{"n_head": 14, "head_dim": 64, "rope_fraction": 1.0, "attn_scale": 0.125, "tie_embeddings": true, "init_std_o": 0.0259, "lr_head": 0.00354, "warmup_steps": 248, "decay_shape": "linear", "final_lr_fraction": 0.0}
Each number is 128 + 32 x the weight over the matrix's rms, rounded and kept within 0 to 255. Layers, rows and columns count from 0. Numbers have three digits each.

# gate: layer 7 MLP gate, 4800x896, rms 0.0299, rows 4124-4190, columns 64-127
# up: layer 7 MLP up, 4800x896, rms 0.0299, rows 4124-4190, columns 64-127
# down: layer 7 MLP down (transposed), 4800x896, rms 0.0299, rows 4124-4189, columns 64-127
gate4124:139119123149139171033107116084185116171148118156136152138115127114141122152134175199105111121105192129186121067127092103155119134142175147157172117125112163103157197093146137155152124133135181
up4124:136130144123191071170169160151092095139117101085154127134111158064144112106161145098193134129134166083118126129171127093105025158131115124032126161134136185148154122181108145082064104116190088
down4124:133115127163067152116130138140144137052099094133169148153169144165193137189093163137160084057103141116096156131116113179095083118146116131207125080095178134153149117163199118087133156078119121
gate4125:143134111112135171142123087118152132117158172102124139146111089185042150126172086129116154116075121158095082076102123149142088115082196157147150114108130063197059130177099187177145087144150134
up4125:161130120108135156077133139119180179136108101119105176136175172089120138110177105120103073157175087166150126153168141066116128088109086158090166190124157139148130186101155143129079180132110199
down4125:114119094103108131165125076103130109126158113117123091074125075207037096208177097152126134174095130142144137154075119142124117130093132177120086131112158081100106123167154132122124160089118139
gate4126:105121127148126049133124137074154157096127124139173159158138133194106107157193172114047127094137166167143035123082044069168140088122160093119106147112173129144157137170169164140178070132153142
up4126:083147120124202075092128147066158120181157085137114122158188113042143145140128152090131058210183120100106110083144161148127121156137174112095156089106111175156112108089115129163076102138210099
down4126:084064038114108147177123100143066145109176126217111106119149130115193119107159133103127155078056133140083221079122103134131156120139150096117131115131100127137141128138100133158099141137187109
gate4127:103114114101065103109207156129165141229151183090160160103161106119118111039123134071112101112177075207165151147092108046169112095111080126122137085163105157132088074134176134185201127144102177
up4127:105106164206140069126185095157135089139074055177200141187174128119172107138137133106158063115088148050147141202085074132128136187140002135081120153097137126123098020064117182125158199164069131
down4127:179114159048142120133061124167103124088161078089111105117146162029082113105154145192093165161176129131149113084110118158112154166086118171143088128101176096147176158099084157109101069109133112
gate4128:168169086202110106111156089098122139089117101177157114087114109149129167122113161143126148106077103145087134099160128130132120120139143145129121113148121212171154123109085139155096117066111118
up4128:073077115131115137114105106159175095140131066147088131150136099167124155066151147102162073036143180145165092100155134176095090115116097152142110124143103157078122148153130141105129110123195162
down4128:128136149076155126115133102104205171134107174105162142115150138115119179105104126148115143165082095146107174101218164099160183175134162082135104155130147050163144166148117161105155095138120083
gate4129:091037108132154123082079144139145136159152163073087137173126188196174115163112106154106144109107037171138098131106118084079137124124114052164186117075120144098063168111118095135125170094188172
up4129:164104097091128108075065207133176090135140135128153129125046149104116159154186144108128157117097068117116141108223144152153106128160122187075180149098150136118178151146095127121142137131198115
down4129:175098131116166145158185130121115165168088128092084120116145133093189154109104093154076060139115081128085126103112144189084146134136140137086102122139069139121072074162121105146092150171175069
gate4130:127095073131112114121160135161168139146082089142166155161106060136135080154102141108121078066142106134113094127115135176136131132134142160072077119090083135157085103203158180143188112180125162
up4130:236114108232120143086119106145117182068085136140132198126065133095152214167123188107081110155154140113142095116120108114141141075155131099082131145157124173149155115121132169143140089114162123
down4130:077120100116077205076128165100124150153092134143092144157090117152130104133165142108183092114156131094131064177134072109176105119091179088102141090118085162167136149160156079094142071140118111
gate4131:110125076184126069132124163068030162126096123192153136178123121131107117158105147135085122125131108156141106191104136127185166095108165126127092180199080150088128115074135121151079145107116122
up4131:167174179086129112151147167134129129148191085169135112137150132171140148161128121134184177109059102112147138087164170158091142137109111086112168130097170131162125136121141131120139157098085050
down4131:094145086111152160100156115176249154108118108143106126139129161193100117072143177050131114111039116115129130112102109150092112122133077150081096145123073146090148197155157102087103082102156149
gate4132:069139113155100139121114152133219128137112099144129112177112176176060103136098154154094116077117157102127103123118141104104075131142122116111132163079146047061091141066112143130142206143196103
up4132:058104147155065120128106161168167055172110149075090000143157156121166115140172146145142093117155104121114146088183106157109041174090172167077158136134140118081118133114100134135054174119117080
down4132:155110140120107135073147116115091148090069162206105129185141126126133093150133083075150108152170163076075085088148112176112172117145156082124067165180198169175125120164103114089175077135133101
gate4133:159135078172098087089142127100110114131130123119067035142089102139107133117126113114150153142045147148109088123135104154097040091118129174133096131123145170111107107126107194136125207111178149
up4133:102106131153140141114140180125125146128136090093130171124131129123098161138179179123169152121153120084119086175202097110178174137160119142159131096137129107086097191128147107111136131183121167
down4133:135148083105113145161147142090087152158118135123114105108103135144174101083160142126099085096110129156101074097165122169127157161131123165136128185112158129079093096128048151111138125109106083
gate4134:129124098111166107139099093103179167071123107113145094120089083098144133156124058166078076135167138129143141141116136088138120144100117085075116087115092090120132165186107130099165122129178142
up4134:153169124094124172178094112108084134069104162065105113130139088144107146087141135087128120189110116121127137112171101148163138168120104185174112111101124168129086072125123158098174104141096102
down4134:151094184130170174149140077155107172198147160151128157126165076128173109146132175129080082148208106144053074081096131125104104100113138135162097109137149060118145155107143108123173125127105140
gate4135:129108145095133070109124160124091041158154122117175120102075132121121130095175136096126123064139155107141141149139155115109162076140089171113161162088122127096104172109134140095079116095096158
up4135:138056125076124092123157143152162091142107060167140096115118145147134081098108128159148117149162127092160071113196119115141176063114105150181204161145158130141095168134125120114079120163112136
down4135:118127216027110149156155089090144164126077155121138131179185101216094133192206117105093101137110099178099135126104080107138124099099161147095055135095122114075104106147157126186138079123075138
gate4136:116159129121089130154030124047115158151105147112115169138101109152156148140119125146131126159138201152157111130146103089164076064135157160144117124089134141131093143105142084163095122117142161
up4136:154170127206051077120186163141154162180103089063074129146109159099172149179154078127123168158108112104099156135167131093091139164191116114099105104152148132152123144114131097178089134122117117
down4136:106184115037120154155088138137088072130124091129110140098100087133116099140100183108102088116183181127181147169105123177132107105166078112115115160035097087087123132106101136086133141088075130
gate4137:104126129067063133136083096085161121123144159171136112132144072179055135110055149146142115112184108128122076163043093134078114132143088138114116098121156050137172120088119087170156105069136093
up4137:113133118166071125093145132120112136117167170135126157113125111177136099101110124184105094077121079109185140154109074060096196119130096118186106179116169127161120143159100179130092093144142148
down4137:138128194061155132135067097132147098067176121140094067119137113103125155088124153169149130099156192159105114141128054175136078112146135077062143110127174142118177177087153105146136095130114110
gate4138:144172100153145123142087147089120165094185139073120128094124105126063120139151103120140126151142156120153149120146069150079120060095175167109132183158168105147098128126095115108177188137127111
up4138:094121130146144112122099147091126173087168167144123105155117078154122127154108132160088175112132101065142076156072087153070180130085181134153131163137206119089133173135108130119097081115111160
down4138:146180122126047098098042147117118151091084109124088146142090119134113098139137165119122119118150147192111121098160086204115150153150127166119107097090124144180148109110135158083163159074156120
gate4139:138091107122154150066113097155090117163135070094087108122160196123175150094137159079180137098111146067110162184121205104099160080118082135167158130165133116181092113105118111110138080091122092
up4139:094169108135051122142138147163101150092154038109131184040154154125103126115152168142149088119083184073062113123126182155151116141168126087161166143075118180165107151116080132181145112150140120
down4139:192145117116151126124158096088091089092145165176135165176160114153185061124166096125114135147154083182178161128098137161134080148116146121094115120124080169147191116146174171122153138138096149
gate4140:128135138145129185099112100107124145140156185132111121126105166105088140144141104076121123128138132151171127135109098121135143090130099171146128151060132125146122112156162168187111089065111109
up4140:114148148143155122165084114118096147133127127079060101136110099156103122118085103101128119096172169148036096124072113129138128140198153123157143142097118166144141168131099134081180137141086111
down4140:174112039122159118076193107119143141123175119173174131138121113113145124141125147109159090158057132060130072147069121098046163080159164113134070183085103154107111122130053141106137177135089122
gate4141:109112114153065097126150066000065117166113120127171111123147138111139090142119120082114094120085098132151135138084105143125148130112117110098115128075177099125147136154100162115122137104101118
up4141:142122179127158109129178119128089099156168164162151129174131137142146129132141081132082119114178085159133191144071173147167113098079133125175106170105074118119154136160118153153085130119186094
down4141:132116110134023134174081144150138182136140151087072146086146127158080140130111114109163168174139088128105079123146134065178119145115129128135148133126112131140148130130135093141067082102140104
gate4142:108136117146119153127102150170147140097079152097102094176157178106153132142076152166114092180092171130131103139112080136151116056202141165132122072160177136123175138151093130126103184120189160
up4142:114141127168114121148100129091122089118142114159129100078130097133141127172095126090105136136153167157110134096142101133135158165107110135124095122185183090086099109135206147177150138158136149
down4142:135096151128126102135119135123113118129119162122151130126134151180132138132144125119139138054071131043135142105135098095167117184128118146120074118111123080106081149132123136138134137170137124
gate4143:093106101157076113097161098149183111122106113141098115110103117163129192121121150163116081114157076094137166184098139149111127087110109135107155159155112090159122135168068151167156118153118151
up4143:120137134155122113135129142138145144129140107197079170086067112155118131058186132173156089113128143084161144127145170155086134107139107158153002126134120226108087132094204179115162155170094098
down4143:135133087124084119186095127122133134102100079149130159155093080129106113092149109102163175200112143154176166138136095191129152142044182064137082136162074143109174093156158133048137111098136119
gate4144:123113134138150107158067128126089143163156146155138082163134156181111075149042156194165098145141116083089070086148172145155162154110147120151106136132113092123133107165141176136129149103136107
up4144:116095147111150097084157075112163068142075109151151163125138107151120100119110108139161148182175112152157135143066111167139141117082068075078133136097058134117058135120039109123127087183164152
down4144:120156050112079103087116136169058169095127146105192144091119154122109096110089153137109113138148123087151117121115168162097111086194160136110102110131175090148176116124141145146136119145056113
gate4145:158145097119100090135128140087114074158167108100131198095110097161129080089164080143168121145140140166085130092113134090132093117153125170182174133125118148154105167124155093121169125183205165
up4145:128092129115090097142172106198166166152128121151165096093118158128102111123097097161212097139149156131172118175152107145147070179091175125132190104151123183241097158106151092155099106070113130
down4145:136145112138136167085102156114125173145141094138061082202120083040140110149121158086102157119146124102151109133131108136093115117083124112082156067098123151071114167178182112142173108104162107
gate4146:058156096142112087071177133058125134106224188116151097157120132106144173125139149146162156170154119144126126151091143083084150162180090122190109142143160121096115157156098119149172152164129164
up4146:084125126187169138129131137129109134145168206124165119080115142111127133087158134125143108148106070099122157155071123065140140165183081073116123115160146148092141146178092146118120107213084116
down4146:142170139116144167153158117197130064132145121144137168138157143142123120135160119156110107107117149119082062131157096131143167135102112093110167116119164041133121095162108109201090126117138108
gate4147:129153117167113175080189129127130160139083171169182172051186102141099114080131167142093079148095128110134171109033102146094129068178135140133108116153175152138128175093107165140185118188141068
up4147:174134132124158168107094143110075063142084111122146139096129139091100083119131164153113146133156114106139110140130109077104129135194131087164117149152116109114102109170132170050136114145145198
down4147:137162171115128122161134140125113073088134128156199116172170122100148173116099086222185141157088092125132066125118160129156109108132141143081161084122165067099148120173129140098134097108134055
gate4148:130091052072108128114148086145121117198122077145077190114103111142133140122131125090172150167033157129081139174107170077083147062105108046103119155166094114131064136215125118194115144090112150
up4148:158133142160150171099150115165102140124165110158186116122153184144162123128090109088145102154154134133099130113133061112094142089115070104074120145169068114196107169143057146114157103089128134
down4148:139076159127131059095136151149143100103147097042138118096168152110167128069119144118195146132109086150127135104085114181161196169096141159142116122105121100170154098100144206128159100092145181
gate4149:111081154160135060124112116115138172127083137146148125079127188099119113165156093107106096178147108127142129182137118160150157124152082152126139119115161161147092106111157151109086228122058101
up4149:094171122154216134167181157185145152095126103150140118105074138120168146136199128122125124169167116115180077149069181109043126148168059164133172108088150152115126129124137121049070199113086131
down4149:121107139154073157121097124099123145136182081143107125161098155081073108133094205125117154135156179101158067116056187133181112143131159117145168145165148169160169135073107152112192119114132127
gate4150:139109126121108110163071058082099187138114177132217162081150077153121081162157147165096124078148138103100076106116142162099180065116137115093200179075108106105181166133090132076139148064145104
up4150:123155158122116133114045094120062160107115127137194172121176095126108106114127104173106110108135069077137156142141144122088153099144100158110146132128115054135169192163035118117178123084159141
down4150:112182205166103132130104148155138137143146145173156170169186158110123106081220091195196172073065175160178121107163091151154180144084115129110082127093111105166137134161165076119103167075089066
gate4151:184084131124082167106147183140097105062146127107165092067140121115204146178106178122094132111117183145134135076120084110139100094127149084109160120170155130120157103134118127127106156121161176
up4151:095154132133127139170156131150114083112110191152130101175121098147158191144091143142045137131123142192153130101178056119112119058107099186194147167086137122115086146195095096114124112117097157
down4151:196142157128094109096149144104178147175095105106134179147067062089056082112130121147194072124133098064103130091117179135140112144086114151118104103154124111183167092139092092091175157048102109
gate4152:162135102075091165114159193126128147120133148105108176149115101113165134067133065137110142135182156170123091083072113082124156100094202123082122120135146164094122108113069112128201107157100115
up4152:104135090167134145120088080157141096120147100092150143127127143062163103113128150112152156181114119162128177110152107095062119062166127119099101149125177169193133135143120117107200098164074102
down4152:139141134154101147127153161117134134161113134143159171145138069066150103111161109145154144111070131189123097149112145104102133117105160123154170140158082092119116135128126130107114155176105087
gate4153:101160114130113053110086101143104104103098118184141142124080096105068167113154147141110124146166116121200130136109102051143166145172123127085129114176142085171176151145150125133097100101129113
up4153:156089167127177170135120114126202129086174101125112114162121051205116106085063158105208122108125139098118133123060127133096119105170139103113157115138137092160127146125094115124190085153135130
down4153:131081130169134182170129132157112135037112102159146135101121167146128118092149191171140120154120155133121115151093151094162063131110132093121105141099104134159160122115079110171104152132153125
gate4154:138161077091117151146159112106124137087095081173183108152064103139124143167146142082095111113104142153093119135128117117111107161162056116121133130138106106139163148127096161156109124121142172
up4154:095116160148138178090135114131126133084102096121154122104171145126135166101152119089126135096141107062122132136129146142111078118131168108157084102160170133168104101117165081098182119159060054
down4154:132185127155097135141089123135125069142088147123126102131152057089094133033127095117168080064126109131126086144178171136132071162111099116118116071147121155171079125068133131142087143101121087
gate4155:149143127120114111054089119123074103119135167174181126114123121099097161085187115136139136142125098115112110113131071098124111103146216104118108129190132193166068134100143147103067178165119106
up4155:095133105121129166055142071129120145153134110149209158053056141131089110158177163133123118135131137162101209125093145152175166155150116118131065072136143102095170117082156134140132131101149059
down4155:072097131171064130137088185173108125052116129101110122120138098146166124146132169173178181084122116130163127142179124136175162124126122125109140115189142129080116071118109163144087124160106091
gate4156:157123129119103114142167134113125114103113113153118131120121097094157098112182122127098108118170154071169184088143142122111191102118163217140180101180139083159145167187174149124138145181157149
up4156:167179128093089157149131177179099110048086115132116149103132133183082112147181088138084143174141170158180117132059124152086066121087141131135200130139109145119132115130091149148137051148157082
down4156:122150150100111166112167093099191120170059134107128184104125086132112134110143167126159163131084126146089074108114121123143080132158108098107078135113124133112138174171094124109103127101120042
gate4157:116196101140091099133133120134106154114101103147139192061124139187150091145164169133136108113109105168172134178141079137174217121131122163153122092068133094133201100136133138125139085084101085
up4157:100165129155134176123104128130176144090131186134127107134131143114147082176109129137104113183138146097072145107098103077154099136146132140086084111099143078133065070095126110147135149104114116
down4157:111141147130125116141083191145143094143109109183114108109090147109131122150124151100156157119101076140099152138150098113116143165137190170122117162138177187134163144149208131087160101078182098
gate4158:130114106122161067169165109162146207095064141147126186140051072127129150107093103140135126119175116172091108116094113107121074096176101142117118131151093155088128183078091079125086158134145148
up4158:165121102124101129086110171132116098143132101127126080159181086109122114098103131079144128157114141043114154107165152128126160140152132127143110119075123049133144150186138188157150122101092137
down4158:128119181090134198169191089089065139165181062146172160107098099160108105189120152162104118120146098144083067116128103191095151124148131106140186090114111172101094164101163062116127099120129128
gate4159:111114161145175181148129090108140118132095127114160177160094119114092118096090109141096129113099088115104122120193139190133111131149132132114163122143118093092109094084143183120110158136152056
up4159:162081143144088103103107169179155068131144094082113192117076142127154132142137109106162062111160168157072143063140127102120151109098168091093132115176159180113110091076106086083126107141087098
down4159:104165068164079151112144058139113119138041198136144086129160106150114120076111119111045160095130097131138126128107089135135071146158147133181073159133116116157156137119110156131109164121197112
gate4160:133070100096125146158163090168128105080092117086164177093142121098141132122133130089154065168062135125158130099163056062114145098109112158140147159163164131139131191089069117106140159137154123
up4160:147130133073162111141075092067090055093145153115167118135129170095140167160115116101097125136102145122132131089173141121130101127140112126176150179145111092130127143110147131125128171129137150
down4160:119147147131078125080092161129130198157129129192116162162189059077182082191075123144104151125143094098125092203134138112145094107102149137132124117172116101090033167121145085129152182136077104
gate4161:120121114135110130138095158143132157146152115143120137143153129172161102161078155072124095067105124113111099056155106133149126139192126096104098142109121154113162132168146160075124147139164120
up4161:119096097140100183130194151157163185143052124076137101191173120099138085161125130095143083139079121155144117101157108104169108155209132107144128080152136172167137103135165154098091122110154095
down4161:173115195140129104157134078103143121136134097116116134118096123178135157158128118138108125120195129130139131175112134116100183150102090099116164165101098102126090154145130127119093078077135156
gate4162:140099065116117131114135120093135146149161148106113142126159148103130168125114148097076132136082140131103164150144108111127141104132149154127136185131117145148059165173104120094070145106138141
up4162:133135152167126120119166109107089195086112161117123221121098106178184145127106201172126063106113159070128061089110069119126115141170064074118145105097112155154141141167076135142143090079128109
down4162:093156145109125116068077115198133123094041102106118112148096061118131122092112133116126063137128049170140116078153199151097138182121098170159110147107143146073086154128104107167107160141144099
gate4163:109128111131085148128145099115134146136098138155128082129135188141091213097164200108104132103160186090134095143074101058133123125179201128110118078147084114141105135130125203155108076114148077
up4163:139102135166165118139152075155079101099126174104104149163182127166152142099088089122111161173116091104099109112184101101090149116144121072148092111082128116110077121180114151100105120157094164
down4163:147115105091140164134136106162073125137106078123134179104116101126072141124138164141133164060123161119165133038171113122187145137135131031166110131129121173107149141107158127135085110151146129
gate4164:140119131113136115133144127127091118141141137161153095088183117149163182109106127068168144175102149100112106172127098144131140089143159119114170112114094167133102164079099152155096120097091139
up4164:148171149093122218148181103147114109148126109096103105146129159110081157111141123120139151154083172115163108124082126133191140110167141104117120160149127121151087172131129128130117085133135141
down4164:097167107134152113114115156141118168104104102164122140158122155126095105178167184053121117073180178130074185113150108112129121148116068181104132131104163147142121122122150155130140124143147154
gate4165:155125110141125140136096140075132103174092064129077097118136185114115115047104127135111098196161101172114059146209098114121087089117129153145114100061103096125112138117133114112159103135130132
up4165:074157110161143075125151168107083165146166148127185118186110124090110118139127093113138128083129065125173111181103162147168150121133127161135126082176139127174100125116133145110130163156087121
down4165:207122161184079128135099135138116093139106128173088127147132122142137123058144149149088153155133146102126113103163095070130112158113051117095128132084076112126099121150107085073146062135158194
gate4166:157088084113126155095115115152094172112145180079110098144154160167141103168214123172116077157139149146130166117140138059115119094117116087133143110156143110095084124157161146108151129196178200
up4166:120062152102074119084078129164217157127143092063138069095151123110164137146147120102151076112124138147146161107141119176151155175169095128150162125110158094131120157185149138172107119159064106
down4166:096209171095099100177144141139136133102121119134172137159124107161162124111154093147099149115119156131108141131117133123157059119183108154064179120111153121190098097122101101088190169101124122
gate4167:104098090184086133095142137118141135144129131049131044128119114109143136132136130121108157142108160139089106128138106159101088060200128135123148080125172111115157157160080106105111183097080106
up4167:097102141160156156152128162140146144163098090162111098114081156086135130112134150137134084112100152089144180128071130153139133132157137102115161154118154115140117101161154063079167095127065145
down4167:127108150155198170154093136100083153127143160135118130162122085062135126162137137187084113125088167177158123134129111162126158143080073053145136169144200124138155130096149122141140108129135178
gate4168:179155122188127117116089107077162110092066112136122166108130089166131173164123139123118161126108099072142090144179154142064120098102113188117121119160088101138068177097133176070130078138093129
up4168:134125130158110126131157163163074196185157150137120111152142179134142172100157146136053074162127115129172134156110095123157079092105106143129131149047143148087101139157151111099138154114133159
down4168:146124028078146115154122131139166129112078122116101156132110110181124156106119115141122115151091101066131138112197178113114152124119126113140153119171105194151096071137144122114132140126117133
gate4169:123161145166145137156159112118121110133141131147094128149095135152122117100134137126104133150171159090120133140157098120148114099149132082156096182075092100157101149110081118159119100106119148
up4169:133109120164181118141129166136101139132109145177127126176134123151090152100133120161080195092156134115107093133129154124131120166154195163098128117138035080050144122144097153148171186163156163
down4169:147082072114076126154100142158191135112173129151190125093130165092166111107153152151137097159090111128142143125100122183101144147148160113146162123150107139163143154095083175082119115053084083
gate4170:112182074091065166083114064120059117135169112118119113128111077154167069114143125169106133141125116123165134152121119043097093107137093151100157221148148140164146162131111123091170165071105132
up4170:146114136098097171132147175055124161138158072093117072131148063133158071116104089154036152118140041107107132113134165137103034121101125113127136220152104132152123167146151127146148169157103054
down4170:134091152158158142201123103155128153180084105122101099138118123150128156167116191138084110146116112107058127108087100104087126124103129122078104115177132117108123114101105149083114114168155172
gate4171:166126113151117156101145111126130181105138177149140198091071189132083101195123171163093107138121143146118115157136147160158138109137110130169150108192171183156095152137132124120127128056121093
up4171:102106167166098141073118134095150170089105135166078126129145134103169099164091142169121133089194088143152101171082117143124127112200139080107168191078191161148110164135134155141086181104069105
down4171:125130169128161179135131165133114094100138154134108128139172157117128168139152081127116141108115128170115091126158120127154131116065128151077136146114102112116110083071136133120096117122130093
gate4172:079082109145126118067173111095141141142123048130111138074170093108089109152189115098113098129152148104057128185094118136125108107124126117109079156099137127124155180107168138144157096168138133
up4172:099120079154135127046099094085136092154132152086171089145144173153102088105086147115146110154058211170139143142122133079171098120136131134148159118139143126156110141163173087138140099152129095
down4172:054091123151131157122144110129156104154089172113196120118151062130163148139165124109095135110047155116117117182099124076106100189150088080129135116103106105106130165210165123136120150105155160
gate4173:151155106180123159129164108038126131127146096161090169108136148150209103104102099133092070123198097097102137168102079180079173104115147131118111167156158081123152170169098125097093212162114148
up4173:133097140144193188126076112144160104076072164139120137165099121156101120137113109120152129193141105197076178121092079184113130150143146163146085153079161123177182114119162161128161196130136157
down4173:158147185167114066114133137147156155141127122136192107121138133129110121110141150131227137149079130167213138143087201164119090115127133126096117123129103123179123213112089118112106052129112085
gate4174:171152096132139117111122114171129115103086135205120169133128114128115116159178158093132122165084140169149143112101149107136123067075167093144091145143115105083124155190143108129137068087124152
up4174:115167103114173136119106184140094102108106093093144115138083150116092097095156145133158134132067202155144099118174189175090054152129170084150180132155111203169157131148125066166036099150085162
down4174:148132128179072126136148108126143172117084110130072181111134064082100103131130105106134048142157190105101110097086093162129156089062104099120117065139125125089177139117144084149095139083116166
gate4175:105089134107042099113113100139177116160145136119108156147146148120169114132143106114074078172094134092131108169108096166121113068091130173155171160112122162122115131148160172158105109129090181
up4175:146115144119144149070147154159178131114130061163080133139126146137131125144147111102220111119154191133136165155121131151076113093149135155158159156131149069160126177103160096104075149131141155
down4175:172099198122143145112102108115163109172091129095130127183165091110083110152086187150138135156114105128100113094166129181144140193142171142104102144087122131126046109135108093148151123164152108
gate4176:114153140092165154109163141128106125144140115078155121121134105160114116164199189130088111149095150162074139154027130142138126110157119139152144154116160087162102087110120134055114140127142152
up4176:144133121139094118112154106120182158197127157120110154163167132088066178129118141136112173144106138168168096129167113089096076121118111198133140116110154101076154163173102141105127062170148153
down4176:131134065121144137098129134146107125102122165126167135119095139148121138093103079158143125091120107139148174088053123134172141088131121117171162096136073079145160142161142173148117162100136131
gate4177:122161062173168092118130089140127164113140128151090200161188122165103125144134116135173163101105176109071076129125127109162065105094119116121104095108139103117127090151159136194099112114176169
up4177:144122155114194149104115036128124163209167178129079109119163168146135167132148160133162164117070153120108187167198142070209213172137040092166133099152102178131111121183172127121094175169088152
down4177:126074107188125117121144146172114182123169146167173158100204128145109123108110158109136085138125129155103143076160137117131120107194196091187098132114082144184080133073116111154103097183125169
gate4178:178190088092136153099085156134150109160080107155158108116108120109130125102140086073113104128130169147100099119088083062158147150095105157157094103144124177149109201160159189139087133152105050
up4178:121177136105174116137126109121184135149107086125120141170157096072087075067106169088117163106157189195104087077091055119093129178050159124111040127086148116127131170132156125179097167130154132
down4178:162143118095115140143142131157119083146116121173169121092115082108134130130111100115132123098173112032136114155084100120084077104168104164094094096072175099099135211104163130084087154205122135
gate4179:146183080149157098143114114177121173108143105130164150152124174142165150150178139119114157064048069135112149150134108115091124148104113167109169169144110106070126180191113103171113162121084168
up4179:167050141145106131069161139063169134179119140102173103120046132094132129143129154166076125127178175131087195099131129125125128154120074100144096101125074135116120161136152191113138045140186178
down4179:181090091147091053078091125109113191144096096147118131098101108126082133251137118112146151135110183099126078112085162167110126086155163148094150132070175165121117114116136093133146178114181142
gate4180:196148103162139132102166114102159096135096156066197130129110182161119019084148114135113121119142165139149080135152076060069126071089149158094143139108135099122083062159115169144153115113171137
up4180:103147140162104141123115225075126156146110111117102071161106145124135173194097144111127095144087101149078135137198151131130140108149104111081090049144126124129109152142154133119152111148111170
down4180:122135113148203113132111202146104094063162097163128138173125133071114098065131130172135144163138125073157105099184100172105126150103058135117174103144093164102166174174064177124139131115120122
gate4181:086108057151122180078152108069114188151139106160134120098079106168135106087075086166113075150149135126116154128085043084065108114157123186062092188155098144100159114094124151149125125098187104
up4181:131142134106153127147155128138139157112171129152088099094119056138092082120079106138105156076192130139189098176155107197087136081149143077166100116208128166115151124109126057150119099092129113
down4181:129148139166157105109106135101141059073132168090178102135132122092152148174117123168102178082113125142106112125069077157209086095201124160187157136153110167136125163114094147153184189132121108
gate4182:116111121126103123062113107133174147158132116087132034074126119162099098103192141076100061046137112101137086088121072138117060071115185125161141140157109094115129074106120122165138111105122108
up4182:104127125215173135122143105122161148074068130079168068120110147122115098106127107110143142116094142109182142103125159186131069103193173119128111083138122117104106175132109088183129136141103092
down4182:150066214154183104181140108179114106098101176136151098123084158108184139077062098116112109111139084097145135130184116128115164132143123131124162162159116155135113132132104127147099146158099152
gate4183:091129110119102078132155161143107118113190116150096127079153109214050145135138125208097165089121178092108127160102139078133095151139169070063180177158107045122186143089102117122075115104162133
up4183:173157100071154132142123188147150111100145207127124129103138104135098143149129124176148158107129041127091111116166105172140132145127140143142111136171123086121141138148108160173106118144136113
down4183:122131131159117133045125128113158077145176123180136125080149086156156139086103151169139136138147130151096119150135176108135153154184173101054179138151145148123151148123137141129112069089125169
gate4184:077149131143199147105104105156094111137166139175133169066113153171063144089204123153148179131067136130148133112067116164142133101156168122152123146100099121095146091136133146076158111127111129
up4184:110111143131192106117116147152139083083129164137143112137139088110048127153188128160164196101107126157167086074090177087107140140156085116139145155110127097133131129114144075096109158140131102
down4184:155104180147082160138151129074167121129179130137119124111118135162119119103091096116086092089149158147114124096152167137136149147126127131146045096130077170126139123102113132153138135159113162
gate4185:146163098101126105073076132097128199116153107139132130106154118122143175140109139116134178093154140169121105155170111161108107133163075123119085120106153136119122115113158097151141117123124129
up4185:117149104127198127144098146120173081167130087084103142122148110088106076123180125111129106124112155104127120150130095073161124131124060119120090091108142097152099064128126101097080154094098197
down4185:097081096142176097123118167141132112150115127137165126178142162142143182105156149179133091079161144129137134124109149174090103101137134102153104146072064146107143119140063142086149166142147112
gate4186:092168112107129149099204088117165198126160139133167138161096112091142123075142131163130093115091120193174094157067092085081122088123114069132147153098115078156130089103124136155097097141130089
up4186:141160132125128135136097126169150053067159169134150121092072146149132153177157095196129148103163139126150098087155167136099079051127125140140186159174081147194110192130080117147198116114123157
down4186:117095124146111123110153125182094144095092135132130144122156103099151136087136128159132087102180116201159131159129133117121156130111186070154180096127118137147135165180189136057093149126165126
gate4187:107139093165191160119131072125156122178124125112159174120096108109150162138154103175116138095072111186184118125153149124131104093097119153110142101143081161163107137171132148081133161146126127
up4187:194087124132093129122168163121083113077139144154100096138146154143136172149104157126104105117160091146160111101096103133155122113160134116186153103127135162084136157155099128129149147085139162
down4187:149128204063143143105123093120172129122125170125095088118091188120121161110120164148190104128149143135117207095069077101115151155167113154058076116094165104106153163135065110120179163157135160
gate4188:166117099109133105139149111137130125117159126149154129097146137146168118168146114137140077150060114091111111134098151108121130107096121151079161062134104187101113101146166138138186121128207144
up4188:074108123104129125144090107152121133123079143180093126140104119121115139114106182160153183102114160119143151144098142117110121140158069135127140152125119062117184152144059122162101081128119138
down4188:105156103174191138107105136104160084140140071139176084136096123141095127135147073103133080117110101118128187132189137083166135151158144180072150093132119183058113156091150063111180141141161074
gate4189:125150112067089165133080134149110184122136103085077128153112129114121072108144182129114104108160061103086096101097193128063164142130155144122134127061135139087130129071120124074091110155155168
up4189:172096117173127140125112128104136087073146165097127120127127173167085147123129113146124093183098179128144149104177025163161073121124128116077116145185160137131122151088168112153101110078097081
down4189:105158091134128169136102131156158095118119131114132106106111125104143167110150115125126084114130126082070102087099110155160148133142115139099159094181150148097113184120140130097100134101141097
gate4190:183143095069152170085141135074122152113088124156170152092126193128133118122116087178083166124144144148174133120206168134154124149077146115135144137185150091126121122139143091120110138150102139
up4190:096076157107163143124104101110137172133153136129149151054123158169079121143117175098123190193147190072132078156104123141059149149111129134149167128182130157149089126122124111106093096183116158